config.yaml
n_layer: 9
d_model: 384
n_head: 6
n_kv_head: 6
head_dim: 64
d_mlp: 1024
vocab_size: 15651
activation: "swiglu"
norm: "rmsnorm"
norm_place: "pre"
norm_eps: 1e-05
positions: "rope"
rope_base: 10000.0
rope_fraction: 1.0
qk_norm: false
attn_scale: 0.125
bias: "none"
tie_embeddings: false
parallel_block: false
init: "uniform"
init_std_qkv: 0.0236
init_std_o: 0.00557
init_std_up: 0.0236
init_std_down: 0.00341
optimizer: "cautious_adamw"
lr: 0.00102
beta1: 0.9
beta2: 0.95
weight_decay: 0.0
lr_head: 0.00537
warmup_steps: 370
schedule: "wsd"
decay_fraction: 0.878
decay_shape: "cos"
final_lr_fraction: 0.0
batch_tokens: 131072
seq_len: 256
doc_mask: false
train_tokens: 549000000
steps: 4189
dataset: "wikipedia_en"
Each number is 200 + 30 x the weight over its row's rms, rounded and kept within 0 to 999. Layers, rows and columns count from 0. The size before them is the row's rms in percent of the matrix's.

# up: layer 4 MLP up, 1024x384, rms 0.0474, rows 477-511, columns 256-319
# down: layer 4 MLP down (transposed), 1024x384, rms 0.0404, rows 477-511, columns 256-319
# gate: layer 4 MLP gate, 1024x384, rms 0.048, rows 478-512, columns 256-319
up477,092,221,206,165,185,207,186,172,199,192,240,227,203,197,147,175,228,243,178,216,194,156,234,161,210,182,187,201,106,187,195,134,207,226,142,220,271,213,161,228,210,212,271,167,169,217,263,247,187,146,185,189,177,203,193,220,208,179,181,180,186,225,214,229,259
down477,094,203,231,189,184,177,175,227,194,244,193,191,226,177,265,228,191,190,185,227,196,218,188,244,199,221,220,254,203,214,213,245,204,173,225,229,195,254,233,188,167,246,156,186,236,169,192,152,197,238,237,210,216,222,175,189,192,198,232,249,190,165,203,216,168
gate478,098,158,233,230,174,180,217,208,215,183,170,114,203,200,177,144,175,234,192,149,211,215,190,172,177,210,186,139,232,213,189,194,174,247,160,171,185,218,248,198,160,204,219,209,233,173,195,181,202,181,197,185,176,183,189,228,218,187,191,223,185,251,220,173,179
up478,096,271,205,158,163,234,201,183,154,225,187,181,194,167,210,267,179,242,217,232,130,194,195,271,201,200,182,228,189,205,151,218,158,170,242,189,189,244,186,188,231,168,190,174,153,211,219,190,202,244,184,202,150,197,247,187,186,224,199,182,211,169,187,215,235
down478,088,189,196,188,158,184,190,179,240,181,176,162,196,162,204,172,199,143,227,172,223,201,199,200,205,243,230,182,191,247,228,217,176,174,150,143,190,201,224,201,170,211,210,224,222,201,200,163,173,179,240,195,193,189,198,223,190,186,186,209,251,224,228,185,155
gate479,097,185,220,214,245,217,175,168,213,196,236,176,202,215,253,261,164,122,136,192,209,209,196,197,212,206,253,203,167,182,214,196,184,170,210,202,218,234,202,159,243,181,203,197,168,191,164,204,171,242,190,217,271,206,221,188,241,270,167,187,192,199,207,194,279
up479,097,187,208,212,217,172,158,246,158,176,234,211,238,154,201,165,134,198,262,168,204,251,229,239,156,157,138,263,173,194,200,217,137,192,215,173,149,233,216,217,132,182,153,255,173,197,223,195,207,157,207,205,165,161,185,189,236,195,162,180,206,190,181,236,216
down479,102,207,218,217,179,256,211,246,237,186,176,259,219,206,237,275,227,212,195,219,212,168,178,228,206,216,246,182,195,178,190,167,210,177,200,194,230,231,121,139,217,197,172,206,193,191,155,188,229,183,227,201,197,169,183,184,199,197,191,217,168,207,248,213,185
gate480,095,205,161,236,190,155,179,152,205,188,228,160,220,151,204,188,127,158,202,157,140,187,161,217,207,200,223,189,195,191,165,174,196,184,245,192,236,229,296,196,238,176,150,196,203,171,215,130,157,196,178,165,204,170,228,217,143,226,208,243,202,229,180,169,219
up480,091,161,224,204,227,151,221,191,237,181,157,199,221,231,195,193,193,180,176,128,192,175,168,166,122,232,191,157,229,206,218,182,212,183,203,180,164,154,154,275,181,177,237,182,278,181,234,172,212,173,158,201,213,234,194,255,166,149,190,198,175,182,174,210,181
down480,091,185,213,210,195,184,199,173,203,223,132,178,135,158,252,156,179,175,202,232,200,200,178,225,224,154,185,190,177,238,213,180,180,214,173,231,253,213,212,171,222,176,237,182,207,222,217,226,191,181,260,210,231,207,171,220,231,222,207,183,233,199,240,197,232
gate481,108,147,222,170,199,231,154,155,247,107,201,145,233,153,225,213,204,192,152,144,197,225,220,221,194,212,215,231,190,252,197,210,192,208,227,199,196,157,259,219,190,225,208,264,157,227,217,211,123,193,207,165,218,198,232,147,208,210,203,192,191,238,218,245,188
up481,103,200,204,181,222,177,123,204,221,183,221,202,226,199,181,191,179,150,269,159,224,230,189,199,137,190,159,185,219,208,223,194,193,191,207,190,201,161,147,164,202,234,219,196,204,179,221,151,185,140,176,229,249,203,180,168,204,215,189,244,208,199,229,240,183
down481,109,224,204,147,191,213,234,225,138,196,192,163,224,192,220,234,173,202,235,209,195,188,164,186,210,189,237,169,244,163,156,234,206,192,192,229,154,229,177,165,190,172,191,214,197,207,221,212,144,227,176,165,231,229,185,196,230,171,222,183,225,249,231,209,204
gate482,098,196,192,237,183,256,176,199,243,157,198,181,210,176,251,173,147,189,245,225,183,178,164,174,157,234,152,182,205,223,168,220,195,268,228,202,182,200,189,147,187,205,170,197,243,171,237,133,224,197,137,246,141,276,213,167,194,202,200,230,202,194,193,181,215
up482,103,214,142,190,159,188,208,182,161,152,202,184,190,200,237,198,199,217,177,135,186,253,184,224,168,125,192,160,192,184,177,243,181,205,227,249,172,240,213,187,206,211,232,181,169,191,212,216,175,186,216,210,252,176,184,188,224,214,160,236,188,222,210,216,201
down482,104,241,231,160,195,224,216,240,190,204,187,199,196,209,180,226,188,222,223,205,202,244,213,202,178,204,179,209,211,174,168,192,247,105,205,220,189,219,185,193,168,216,215,197,183,195,191,202,206,169,185,123,172,186,223,185,226,242,196,179,231,214,228,213,193
gate483,101,178,217,212,162,205,167,206,183,145,202,159,206,171,223,216,158,197,193,230,192,231,210,208,178,219,218,189,248,191,224,207,202,237,211,207,186,183,230,203,197,206,143,257,177,229,215,148,227,231,206,238,217,215,168,175,235,165,175,210,241,218,223,256,185
up483,098,237,213,167,246,112,229,190,226,222,209,238,133,218,208,163,256,232,227,171,203,223,275,228,235,205,186,189,198,248,164,235,148,189,214,173,257,195,174,163,221,197,243,243,169,177,200,186,152,205,220,231,235,204,253,228,207,180,230,198,187,198,159,185,206
down483,100,208,184,229,161,211,224,230,216,240,257,186,246,184,196,222,170,210,243,126,178,177,157,200,203,234,211,148,244,188,247,183,242,184,209,181,224,228,174,208,192,213,173,140,222,195,192,206,176,183,182,157,163,147,169,177,238,185,210,237,254,183,173,182,202
gate484,111,170,193,228,178,179,181,210,222,217,159,123,240,124,231,202,208,184,225,186,152,139,206,163,201,211,193,230,153,222,152,180,175,231,166,245,226,209,247,206,226,206,215,205,179,189,232,173,183,164,218,158,147,162,227,230,299,186,209,198,156,189,285,192,171
up484,108,224,187,220,270,197,163,168,224,205,205,196,187,210,197,171,227,191,204,186,196,217,127,164,235,220,193,206,181,200,260,216,242,187,172,147,178,240,187,195,156,204,141,212,215,223,229,199,243,221,221,215,201,175,143,175,202,233,155,201,175,266,142,187,220
down484,108,181,198,167,165,190,244,173,174,172,176,200,178,240,242,177,163,185,185,185,185,226,233,164,209,226,171,237,184,178,178,180,178,240,178,140,188,179,206,222,205,230,179,213,240,161,224,220,198,175,206,178,167,223,188,197,199,215,147,191,180,196,218,203,201
gate485,102,195,227,240,220,192,170,181,197,234,171,184,242,227,231,236,156,199,210,231,213,182,252,239,230,201,181,165,244,174,184,203,208,163,215,219,178,198,198,192,223,210,200,214,145,204,174,250,228,194,184,242,177,273,236,194,231,183,222,194,181,243,293,145,202
up485,106,184,194,280,169,212,234,188,174,176,199,219,192,164,180,243,172,135,248,173,225,165,220,215,162,220,177,140,230,127,213,219,227,155,218,164,183,221,202,175,236,199,161,175,234,221,220,292,178,220,191,230,217,190,138,178,170,156,189,189,234,174,213,197,182
down485,106,175,215,198,170,175,186,222,191,242,178,221,207,217,202,137,177,228,183,151,130,210,168,212,191,186,191,260,209,184,217,177,231,200,179,239,229,173,180,184,209,163,174,187,263,162,210,156,178,190,253,169,192,195,208,198,217,241,197,179,237,189,148,215,167
gate486,103,180,245,248,237,211,193,185,226,240,206,183,191,212,197,249,186,255,191,179,163,212,177,196,271,261,150,207,172,207,219,222,197,201,239,193,163,205,219,173,160,188,196,210,251,209,172,171,183,218,182,236,231,228,244,236,225,214,205,237,200,182,237,185,156
up486,108,217,173,154,243,153,137,222,179,159,223,208,177,168,304,154,248,182,203,215,206,212,220,156,140,156,187,215,223,213,156,211,201,168,138,258,187,225,271,204,197,226,157,208,183,218,186,208,229,167,176,194,235,160,152,154,202,224,193,193,201,239,183,178,230
down486,106,180,206,219,205,197,213,231,242,160,190,178,208,197,209,241,210,163,166,214,207,216,136,213,214,184,176,241,243,140,178,160,185,139,183,207,230,214,180,131,179,209,125,204,213,236,152,217,186,165,145,173,198,192,152,176,201,191,211,212,176,234,203,205,175
gate487,098,228,146,196,223,220,176,175,201,138,174,230,194,177,190,206,210,200,222,233,243,241,226,185,155,173,166,221,212,164,195,193,212,183,238,233,192,254,213,203,227,250,232,242,216,223,240,158,189,234,168,190,221,261,190,239,186,162,235,235,171,261,247,203,174
up487,095,274,178,218,162,269,246,174,208,175,207,141,193,153,178,213,147,159,227,152,176,238,178,220,206,199,193,142,208,158,211,215,193,185,192,156,137,263,219,169,157,147,200,189,157,231,227,164,232,220,216,209,221,222,147,194,184,234,183,235,201,205,174,181,200
down487,099,208,144,180,254,147,207,186,193,215,153,240,170,232,190,188,223,152,231,185,211,215,190,223,209,173,229,226,131,190,207,200,194,244,211,215,176,181,154,244,205,200,226,182,209,178,170,212,241,222,240,200,178,144,204,227,210,231,193,204,153,184,250,236,217
gate488,106,200,182,216,171,196,259,237,218,199,204,114,205,158,182,202,224,164,230,177,227,188,251,182,162,219,185,249,168,253,209,206,169,235,193,189,180,189,163,230,171,188,223,203,209,201,203,186,184,148,169,167,157,180,215,200,237,244,207,223,224,228,204,202,184
up488,103,145,211,203,138,216,246,172,155,205,113,219,122,188,226,206,241,203,176,226,188,212,175,200,207,167,167,193,217,184,190,226,211,222,234,204,205,192,187,232,249,261,171,203,222,173,222,190,180,156,200,178,151,214,210,195,225,225,205,233,229,182,183,181,175
down488,102,228,218,185,231,207,214,175,169,163,179,237,224,119,223,168,211,229,214,226,220,177,220,245,189,159,206,218,180,201,171,245,212,169,177,204,211,178,162,148,230,184,238,236,214,134,219,196,180,173,185,200,238,185,162,253,171,196,208,185,183,183,132,181,214
gate489,100,183,295,144,191,146,201,136,247,260,230,147,184,194,208,164,222,203,191,188,203,201,225,174,150,180,175,130,195,180,187,192,223,188,189,160,212,201,239,199,198,207,172,158,248,227,177,166,183,145,147,204,222,237,187,191,253,178,220,194,207,229,236,199,207
up489,097,202,189,176,184,193,207,220,224,251,164,250,168,188,181,250,274,172,166,197,210,251,191,218,152,231,214,238,188,227,237,161,200,262,141,193,250,193,129,241,219,210,203,180,179,179,185,198,212,158,186,213,193,195,252,220,237,155,173,175,203,135,223,249,147
down489,100,222,153,233,202,201,187,214,171,203,138,191,189,228,225,238,221,214,190,201,192,200,215,179,170,170,191,215,220,205,206,206,179,249,193,178,193,192,208,144,176,207,193,204,183,169,156,195,205,198,171,217,236,222,201,220,176,250,266,195,168,175,194,149,216
gate490,102,246,216,275,178,227,227,212,187,154,257,133,153,172,152,154,194,182,203,195,222,218,210,234,205,194,170,203,200,204,161,222,194,208,194,167,151,206,196,225,176,234,209,212,246,188,234,222,191,222,197,247,228,214,176,189,193,251,168,202,172,238,204,148,166
up490,102,131,210,219,179,213,169,178,210,203,215,198,197,189,189,187,233,184,173,219,186,230,185,258,197,185,254,206,195,211,210,225,158,179,196,150,170,158,202,248,180,165,225,218,158,250,191,176,218,195,250,210,164,208,251,219,177,186,173,164,167,184,165,164,195
down490,102,207,234,194,184,204,148,220,211,162,257,244,200,239,220,167,246,239,238,178,204,207,149,217,132,207,229,180,163,205,245,176,262,232,185,275,223,223,190,251,238,204,255,220,249,209,191,127,218,140,266,216,155,205,188,193,223,229,186,208,163,213,209,235,229
gate491,095,207,167,221,181,202,148,217,209,229,252,226,180,226,193,276,187,230,191,193,163,164,277,269,175,230,235,227,234,200,198,210,212,190,180,204,213,208,224,166,156,207,240,194,130,228,188,248,237,185,182,184,213,171,193,203,248,235,189,237,235,219,159,149,181
up491,101,238,266,207,187,242,198,193,179,226,242,213,202,242,182,213,182,184,248,180,178,172,182,222,230,265,168,168,163,197,203,180,187,180,204,256,174,212,173,186,192,217,206,182,177,287,229,213,209,224,192,198,182,281,206,222,245,233,156,174,222,225,201,178,180
down491,097,204,182,220,135,194,209,188,164,185,239,185,240,116,161,197,193,198,142,160,164,203,212,234,204,164,176,143,197,210,226,191,201,209,231,178,179,230,206,215,184,223,175,139,220,164,214,193,171,215,188,174,188,174,246,215,220,207,223,179,227,164,208,137,191
gate492,099,184,170,246,179,145,238,226,244,185,178,175,207,137,172,209,179,188,255,193,196,243,133,255,179,194,161,283,180,205,220,174,184,222,248,173,205,207,164,248,189,188,137,212,236,233,227,259,231,227,171,154,170,194,207,215,225,204,172,179,249,176,182,228,143
up492,099,156,164,185,184,162,239,178,137,177,183,153,221,181,199,254,174,178,212,207,235,193,175,215,192,177,258,149,217,193,213,248,169,215,239,140,188,174,187,191,255,186,172,222,213,191,228,155,203,188,235,147,192,211,205,194,131,263,229,212,174,143,188,183,171
down492,096,218,184,193,281,167,191,206,246,217,216,243,185,259,220,216,192,263,174,177,187,153,236,196,273,228,177,182,195,205,191,238,206,229,193,219,172,195,229,243,183,239,198,191,105,207,187,239,181,193,198,179,278,227,177,209,233,201,205,176,142,191,267,215,172
gate493,096,190,211,228,237,204,230,211,240,204,194,209,180,204,191,199,150,243,183,229,177,171,210,225,201,186,173,238,149,184,194,209,203,201,180,221,245,200,200,92,152,231,141,188,111,174,149,252,223,190,161,212,174,223,166,203,182,179,208,211,258,189,215,204,154
up493,096,200,212,172,209,165,150,232,176,211,142,198,217,211,228,185,218,243,171,172,242,201,193,173,173,154,218,132,131,209,176,191,207,202,205,231,181,194,182,228,220,223,204,156,193,199,161,242,186,228,210,207,239,203,215,220,157,214,220,165,217,230,195,204,236
down493,098,180,163,214,155,187,200,178,207,207,255,201,224,198,173,191,144,161,225,182,151,211,188,216,225,182,184,296,229,179,206,209,186,217,220,216,201,137,210,249,212,198,217,199,186,184,181,205,211,207,162,143,192,193,268,225,187,181,212,191,241,200,193,177,196
gate494,088,203,186,244,205,230,198,218,205,268,257,232,186,202,246,162,205,221,154,185,211,149,208,209,161,223,201,208,244,145,244,200,236,224,189,171,219,240,275,189,231,211,205,131,193,181,167,200,220,241,200,192,220,231,168,186,209,192,197,198,194,224,188,190,198
up494,090,223,203,195,214,155,190,229,156,214,228,198,170,201,227,233,201,224,267,184,145,195,209,206,238,230,171,197,159,224,180,211,230,196,183,170,173,217,215,151,203,217,217,187,151,265,194,179,170,211,227,144,183,229,230,216,189,222,225,200,174,135,211,250,228
down494,085,116,148,208,203,252,190,157,250,242,244,223,222,226,235,181,212,180,157,173,213,146,195,231,237,159,145,159,247,234,214,203,215,209,182,171,221,222,213,199,228,190,174,180,218,154,200,236,183,211,259,203,234,217,165,175,191,170,200,269,239,198,222,189,167
gate495,098,222,230,182,235,180,201,169,223,244,153,247,147,190,209,228,213,191,212,209,177,197,263,199,180,200,205,188,173,194,239,160,165,152,236,192,264,158,180,167,142,197,216,198,172,185,166,195,219,256,197,249,250,155,178,248,207,193,213,177,265,218,191,189,274
up495,098,239,179,185,190,188,197,200,225,180,224,181,147,187,195,201,180,209,211,228,188,212,178,219,188,182,195,190,155,191,173,230,224,193,215,165,273,217,226,174,197,271,178,179,126,195,174,193,213,201,252,191,193,200,181,117,199,242,203,203,193,209,190,186,164
down495,093,224,249,234,191,191,195,202,168,188,195,222,211,237,181,222,255,187,171,174,190,207,186,189,252,199,191,225,204,152,208,176,156,155,161,198,174,183,209,224,176,162,186,268,215,217,215,224,198,206,177,224,188,143,186,299,218,239,205,213,168,202,208,215,236
gate496,096,189,231,215,190,180,155,197,180,159,247,204,131,202,258,220,168,224,168,201,186,169,255,216,225,194,263,168,240,155,154,166,218,194,216,214,222,196,202,166,191,197,180,250,171,178,117,219,194,231,165,204,230,210,141,193,229,159,225,179,208,197,180,204,194
up496,095,135,150,204,227,215,221,182,230,208,253,185,203,207,210,163,192,234,207,233,226,220,211,182,218,160,240,191,224,157,202,229,169,217,178,233,223,227,228,162,121,189,146,242,208,227,247,181,217,209,191,232,207,192,179,172,241,205,196,147,171,179,208,205,221
down496,095,228,232,199,219,191,218,212,158,186,210,193,175,158,156,191,219,216,160,163,223,170,210,227,212,258,202,127,205,187,229,198,250,172,201,165,164,152,155,191,240,156,176,190,175,174,157,239,173,224,197,218,189,193,230,202,174,152,194,222,177,187,218,156,190
gate497,098,200,197,143,215,220,202,181,184,227,192,197,266,158,211,219,229,220,163,195,178,248,244,148,202,193,188,148,223,208,220,176,236,188,203,179,211,215,157,204,200,222,191,204,140,207,222,208,231,189,166,174,198,203,245,215,164,187,181,186,213,184,280,192,225
up497,095,192,182,199,207,199,162,201,180,219,170,194,154,226,191,193,146,228,208,245,188,156,196,196,218,178,192,164,276,159,167,189,162,158,189,239,193,142,207,191,191,168,183,250,212,205,175,187,201,182,212,210,216,190,143,141,211,231,181,222,264,169,189,222,206
down497,098,155,168,191,220,217,190,112,214,220,135,213,189,280,215,187,236,253,206,227,209,203,242,216,205,227,230,252,162,253,175,181,224,213,189,136,180,183,195,162,254,215,181,145,194,243,191,241,191,221,192,177,212,189,200,239,202,164,233,154,231,178,240,179,179
gate498,106,162,210,249,199,189,243,177,258,222,197,192,184,180,239,190,195,159,212,172,238,218,174,170,159,235,177,162,230,219,193,229,183,229,234,204,170,191,154,229,246,206,162,229,194,194,203,221,203,182,176,165,210,186,190,202,241,195,172,195,176,214,241,221,187
up498,103,254,211,252,205,215,221,232,149,182,170,192,205,198,186,229,167,261,207,236,199,183,174,168,242,183,189,214,173,262,213,206,225,202,171,247,191,183,174,181,266,270,236,210,239,190,209,159,190,183,176,178,174,229,214,218,203,238,186,170,194,173,207,215,229
down498,102,226,187,220,209,226,177,144,194,242,231,216,182,188,242,219,164,235,203,224,167,204,255,203,205,188,222,202,207,224,221,177,177,210,219,146,224,243,202,186,213,218,186,153,229,267,217,229,161,235,217,243,167,203,163,139,201,195,254,236,223,186,166,232,227
gate499,102,201,160,169,209,248,165,216,175,179,189,167,143,186,233,171,213,215,221,203,207,159,189,211,205,238,190,187,192,190,170,161,162,172,229,252,213,177,219,224,200,195,164,176,256,254,194,198,229,207,210,214,218,184,185,170,225,187,269,219,188,230,194,208,176
up499,106,151,193,177,231,171,188,205,201,206,189,217,167,200,219,192,196,203,206,191,195,157,167,233,196,220,188,199,255,182,269,234,268,221,259,299,155,235,234,195,187,233,146,163,175,174,140,206,196,241,222,201,200,208,181,228,146,138,131,205,163,188,272,148,170
down499,103,202,187,176,153,243,197,234,173,205,213,175,163,257,206,253,266,181,150,222,192,215,195,161,125,217,238,163,136,165,225,168,192,220,192,222,166,226,188,218,191,217,186,186,215,168,255,201,231,218,178,206,171,199,269,216,161,243,222,236,254,189,170,257,162
gate500,100,206,247,182,193,197,178,203,189,221,186,201,222,223,184,213,218,238,212,178,209,181,215,112,205,216,252,214,223,208,272,203,167,172,190,244,185,194,175,180,241,231,237,181,204,192,232,246,140,215,172,239,230,249,231,232,179,164,176,147,177,198,193,211,196
up500,092,159,199,186,171,235,166,218,222,245,222,215,252,220,209,163,202,185,197,152,179,191,163,158,151,208,167,211,193,212,173,248,198,191,175,237,175,161,200,268,210,216,256,201,177,257,212,160,199,190,151,237,266,165,237,195,180,249,189,211,164,193,224,195,214
down500,094,187,182,184,138,177,261,226,180,172,198,161,170,208,184,186,237,252,180,184,252,161,197,236,204,160,198,205,195,224,211,209,180,185,168,142,205,246,225,195,230,191,209,160,233,200,194,194,210,197,213,172,187,238,236,186,208,244,171,181,203,207,179,227,203
gate501,107,162,215,244,196,209,218,222,217,174,191,195,172,161,182,206,248,213,202,197,164,254,240,147,190,175,208,200,155,203,182,242,177,233,223,226,202,189,227,263,232,254,130,245,164,215,206,128,188,194,191,204,220,180,142,168,199,155,244,197,169,223,226,188,202
up501,108,188,204,137,172,257,192,244,209,178,127,168,169,219,210,193,252,176,226,168,230,149,151,202,187,177,238,194,244,179,152,203,200,211,222,220,217,221,212,199,201,187,226,138,179,251,199,222,211,189,192,182,199,184,214,189,162,209,177,232,250,218,202,222,192
down501,108,266,187,205,180,157,210,199,204,208,205,222,156,166,178,196,199,187,171,193,192,182,187,170,146,222,244,249,190,159,199,184,204,163,193,177,209,221,173,211,221,169,236,168,213,220,207,205,247,215,218,159,179,231,220,202,226,210,141,220,224,201,190,218,164
gate502,097,278,208,192,180,232,198,210,158,172,156,174,215,197,210,211,134,192,202,234,258,166,213,205,229,201,202,240,159,188,185,235,155,212,216,180,187,194,209,177,152,242,183,214,195,224,243,202,198,210,244,143,225,218,182,181,197,193,189,219,190,209,207,123,225
up502,101,212,206,165,179,201,210,153,150,194,187,223,257,204,206,180,205,136,229,205,213,174,188,205,211,161,216,213,143,162,193,171,192,200,180,153,212,177,175,203,203,197,178,192,169,222,224,193,136,211,207,178,197,196,205,207,169,160,144,242,220,207,214,219,203
down502,097,154,253,198,198,190,186,148,190,146,263,214,223,205,195,188,202,155,191,132,158,188,188,177,201,204,222,205,144,201,206,200,247,180,179,246,170,181,209,186,205,176,200,225,204,169,173,139,186,224,215,185,208,206,192,204,143,167,227,142,224,206,196,222,188
gate503,096,187,165,205,181,218,200,209,223,254,216,179,175,204,200,180,206,191,183,155,226,154,230,178,160,192,197,164,223,201,206,190,191,151,221,187,181,160,235,190,223,158,178,183,174,171,182,167,227,209,173,246,175,260,184,235,259,186,212,169,180,233,181,218,226
up503,094,182,194,181,185,161,208,187,202,225,211,133,203,169,230,195,159,130,191,169,196,245,159,277,239,187,265,209,221,228,192,190,178,199,271,149,191,160,236,228,225,184,225,188,203,155,186,212,256,197,200,189,218,215,255,159,237,180,196,195,207,215,236,170,230
down503,097,197,206,241,171,222,259,179,153,227,157,218,196,249,194,213,224,223,209,162,175,208,226,202,181,218,188,173,209,212,175,279,143,209,189,221,244,265,226,195,230,213,167,194,191,190,182,260,186,253,191,225,159,224,183,237,185,207,204,229,190,185,224,245,160
gate504,095,195,194,212,193,174,153,210,207,194,192,233,209,168,209,197,203,252,153,199,174,217,223,186,239,197,220,205,224,238,177,157,178,194,209,256,170,192,231,191,165,195,236,219,194,146,145,228,205,190,210,221,184,216,183,202,190,174,244,188,184,196,176,184,191
up504,104,142,187,209,240,180,125,189,191,165,206,211,180,244,199,227,190,228,244,190,184,234,185,191,234,214,214,210,188,212,200,207,194,170,195,169,222,168,169,204,275,174,221,201,134,126,197,250,144,187,215,247,177,228,260,198,191,189,193,205,219,174,164,222,206
down504,099,207,173,218,229,222,238,182,202,157,230,177,173,259,188,252,177,133,251,194,224,231,144,189,228,196,200,180,152,238,225,224,257,212,209,163,210,195,202,200,178,174,130,213,159,236,272,159,183,190,155,171,179,216,204,197,177,170,191,199,213,208,212,226,193
gate505,104,191,215,182,229,156,282,273,246,245,213,202,173,199,182,149,202,225,241,151,240,164,184,200,251,219,197,185,226,211,183,203,196,210,133,203,202,167,194,232,166,215,145,224,157,204,227,189,173,215,197,156,208,214,157,255,185,177,142,225,153,208,194,198,159
up505,094,178,204,195,189,221,243,181,155,167,212,203,198,165,163,228,226,226,115,213,170,228,249,178,147,207,108,136,213,215,215,147,223,220,185,175,215,215,147,209,214,230,203,171,170,168,179,230,218,211,182,194,181,219,254,218,204,172,211,238,206,195,231,175,165
down505,097,198,154,203,210,136,175,177,239,164,174,185,211,255,195,166,193,135,228,229,235,212,170,180,225,168,249,243,204,205,187,190,145,208,204,218,157,138,220,200,222,197,214,255,234,165,224,183,168,185,178,223,230,202,189,216,241,187,194,183,162,200,202,217,234
gate506,096,220,147,184,218,218,222,256,188,236,196,188,237,250,276,188,164,194,158,169,231,192,167,202,234,221,232,229,228,196,205,214,205,233,178,194,172,156,243,197,187,237,162,220,213,244,194,212,165,149,205,203,228,140,158,188,244,153,235,193,207,179,210,187,192
up506,095,190,199,189,212,228,187,212,217,222,216,180,266,240,236,192,194,164,187,143,158,177,164,180,136,186,253,187,165,241,182,186,208,228,166,162,221,160,184,201,256,195,203,213,175,241,233,243,200,173,245,198,255,206,242,188,198,159,211,192,120,194,244,173,206
down506,098,217,192,247,231,120,183,168,168,191,171,155,204,151,208,194,232,185,176,248,212,218,228,182,243,168,186,133,222,217,160,230,190,239,230,148,145,215,264,219,204,263,180,179,215,216,179,198,191,222,166,192,216,202,243,184,190,227,210,174,205,197,186,204,209
gate507,103,244,213,184,237,283,160,199,195,184,188,178,181,247,170,214,190,207,174,190,194,172,223,186,163,161,196,228,206,240,192,220,212,236,197,205,268,295,215,229,223,148,208,206,199,210,173,177,215,208,158,237,179,239,168,135,263,225,229,176,138,206,184,177,216
up507,099,172,195,170,160,219,218,217,231,182,235,189,227,191,197,229,192,150,195,233,233,175,141,232,146,192,146,179,213,191,284,184,182,203,200,228,209,140,242,212,200,210,165,218,170,170,223,142,172,190,208,224,159,185,206,264,205,212,116,224,268,248,178,207,170
down507,100,218,181,203,170,239,207,208,205,220,172,174,179,195,251,201,162,205,224,187,185,203,189,234,196,197,190,201,240,195,149,219,222,199,182,138,189,189,195,184,172,172,160,185,196,245,219,207,196,202,246,237,239,182,166,160,214,224,183,190,222,225,247,279,192
gate508,095,193,224,175,215,246,223,192,237,228,177,220,222,231,210,232,179,211,173,231,211,215,176,133,233,212,191,168,174,240,165,204,195,171,144,177,243,176,178,165,181,257,154,231,189,237,158,198,187,164,208,164,192,124,232,185,228,219,230,205,136,195,166,151,203
up508,101,188,209,203,199,218,253,191,209,225,175,206,179,249,153,206,233,184,159,282,201,243,152,201,235,197,186,218,176,180,185,232,207,191,203,167,250,175,154,232,192,200,192,149,127,200,184,195,201,179,230,195,224,147,258,170,169,194,208,171,222,216,203,219,188
down508,098,183,180,183,185,223,207,192,127,152,231,138,262,161,206,171,142,201,198,147,178,164,186,179,152,190,221,200,200,178,242,146,199,235,233,206,166,210,203,224,171,190,165,180,166,161,214,158,190,226,205,188,253,268,233,191,210,169,147,195,244,211,260,230,186
gate509,097,209,231,185,182,163,184,178,179,167,204,168,164,184,206,235,183,166,196,192,152,233,142,198,160,168,230,157,227,184,208,192,197,219,229,202,126,205,221,224,198,213,180,205,169,145,137,196,190,195,232,244,247,213,184,203,242,178,212,206,243,198,228,224,202
up509,097,167,214,204,193,215,193,196,206,211,136,218,206,150,186,213,269,201,176,175,167,216,215,197,155,194,211,163,237,191,245,239,216,196,225,158,153,180,203,192,178,212,183,135,196,143,190,210,224,177,214,202,193,145,187,169,187,179,233,206,226,207,179,245,207
down509,096,200,205,200,193,213,206,231,166,232,209,241,269,263,149,166,194,216,235,190,203,196,196,143,223,226,197,221,187,260,193,220,205,202,152,234,229,205,227,185,145,165,199,176,231,185,238,210,204,198,177,191,102,183,177,206,206,222,164,232,198,170,155,182,249
gate510,093,247,215,152,187,251,192,225,232,249,166,183,216,185,244,205,209,193,241,179,241,182,155,200,180,180,247,190,216,185,159,152,184,240,146,242,196,201,203,231,176,209,223,189,192,227,193,190,235,151,178,181,198,183,173,188,175,247,233,235,153,192,190,197,159
up510,094,232,202,216,209,217,239,203,166,161,177,215,207,228,197,189,122,173,186,200,196,174,206,182,205,223,158,215,212,228,194,209,203,177,221,174,194,241,227,149,233,245,139,246,180,239,221,198,202,170,203,252,169,169,188,247,165,206,176,135,175,256,159,200,225
down510,097,253,252,184,216,244,166,205,149,200,196,230,216,178,231,179,185,170,219,187,237,140,192,204,223,188,180,221,241,215,147,208,189,191,214,239,232,230,185,163,255,219,213,247,260,228,167,192,206,168,230,247,201,224,162,203,229,202,212,207,180,153,123,147,193
gate511,097,222,215,157,213,207,201,201,200,206,175,186,162,143,194,194,217,173,225,193,216,197,179,177,229,205,275,159,145,208,212,157,219,175,183,165,177,171,246,184,198,179,198,202,161,220,177,250,158,126,207,157,201,223,205,207,237,189,195,215,211,202,165,252,193
up511,095,215,194,200,199,197,223,190,222,245,130,236,216,206,199,238,157,220,185,216,199,255,190,206,198,233,172,207,237,193,158,235,153,162,169,179,158,135,229,234,248,204,205,234,245,155,247,190,244,153,227,214,236,213,175,222,144,234,202,207,194,182,164,182,219
down511,095,202,237,226,206,185,139,234,207,105,189,171,227,174,226,204,206,230,161,179,214,196,216,240,178,174,203,144,180,196,241,193,231,205,218,230,222,195,227,226,148,212,187,227,211,219,214,227,176,206,195,227,174,198,195,210,246,182,187,167,213,231,203,200,167
gate512,098,209,214,185,220,181,204,204,159,174,215,159,247,201,191,209,202,143,169,214,159,192,186,210,176,207,192,213,223,194,208,187,216,155,225,223,226,190,224,205,204,214,188,254,217,213,224,251,235,227,175,205,207,213,163,223,198,184,179,151,182,163,204,211,160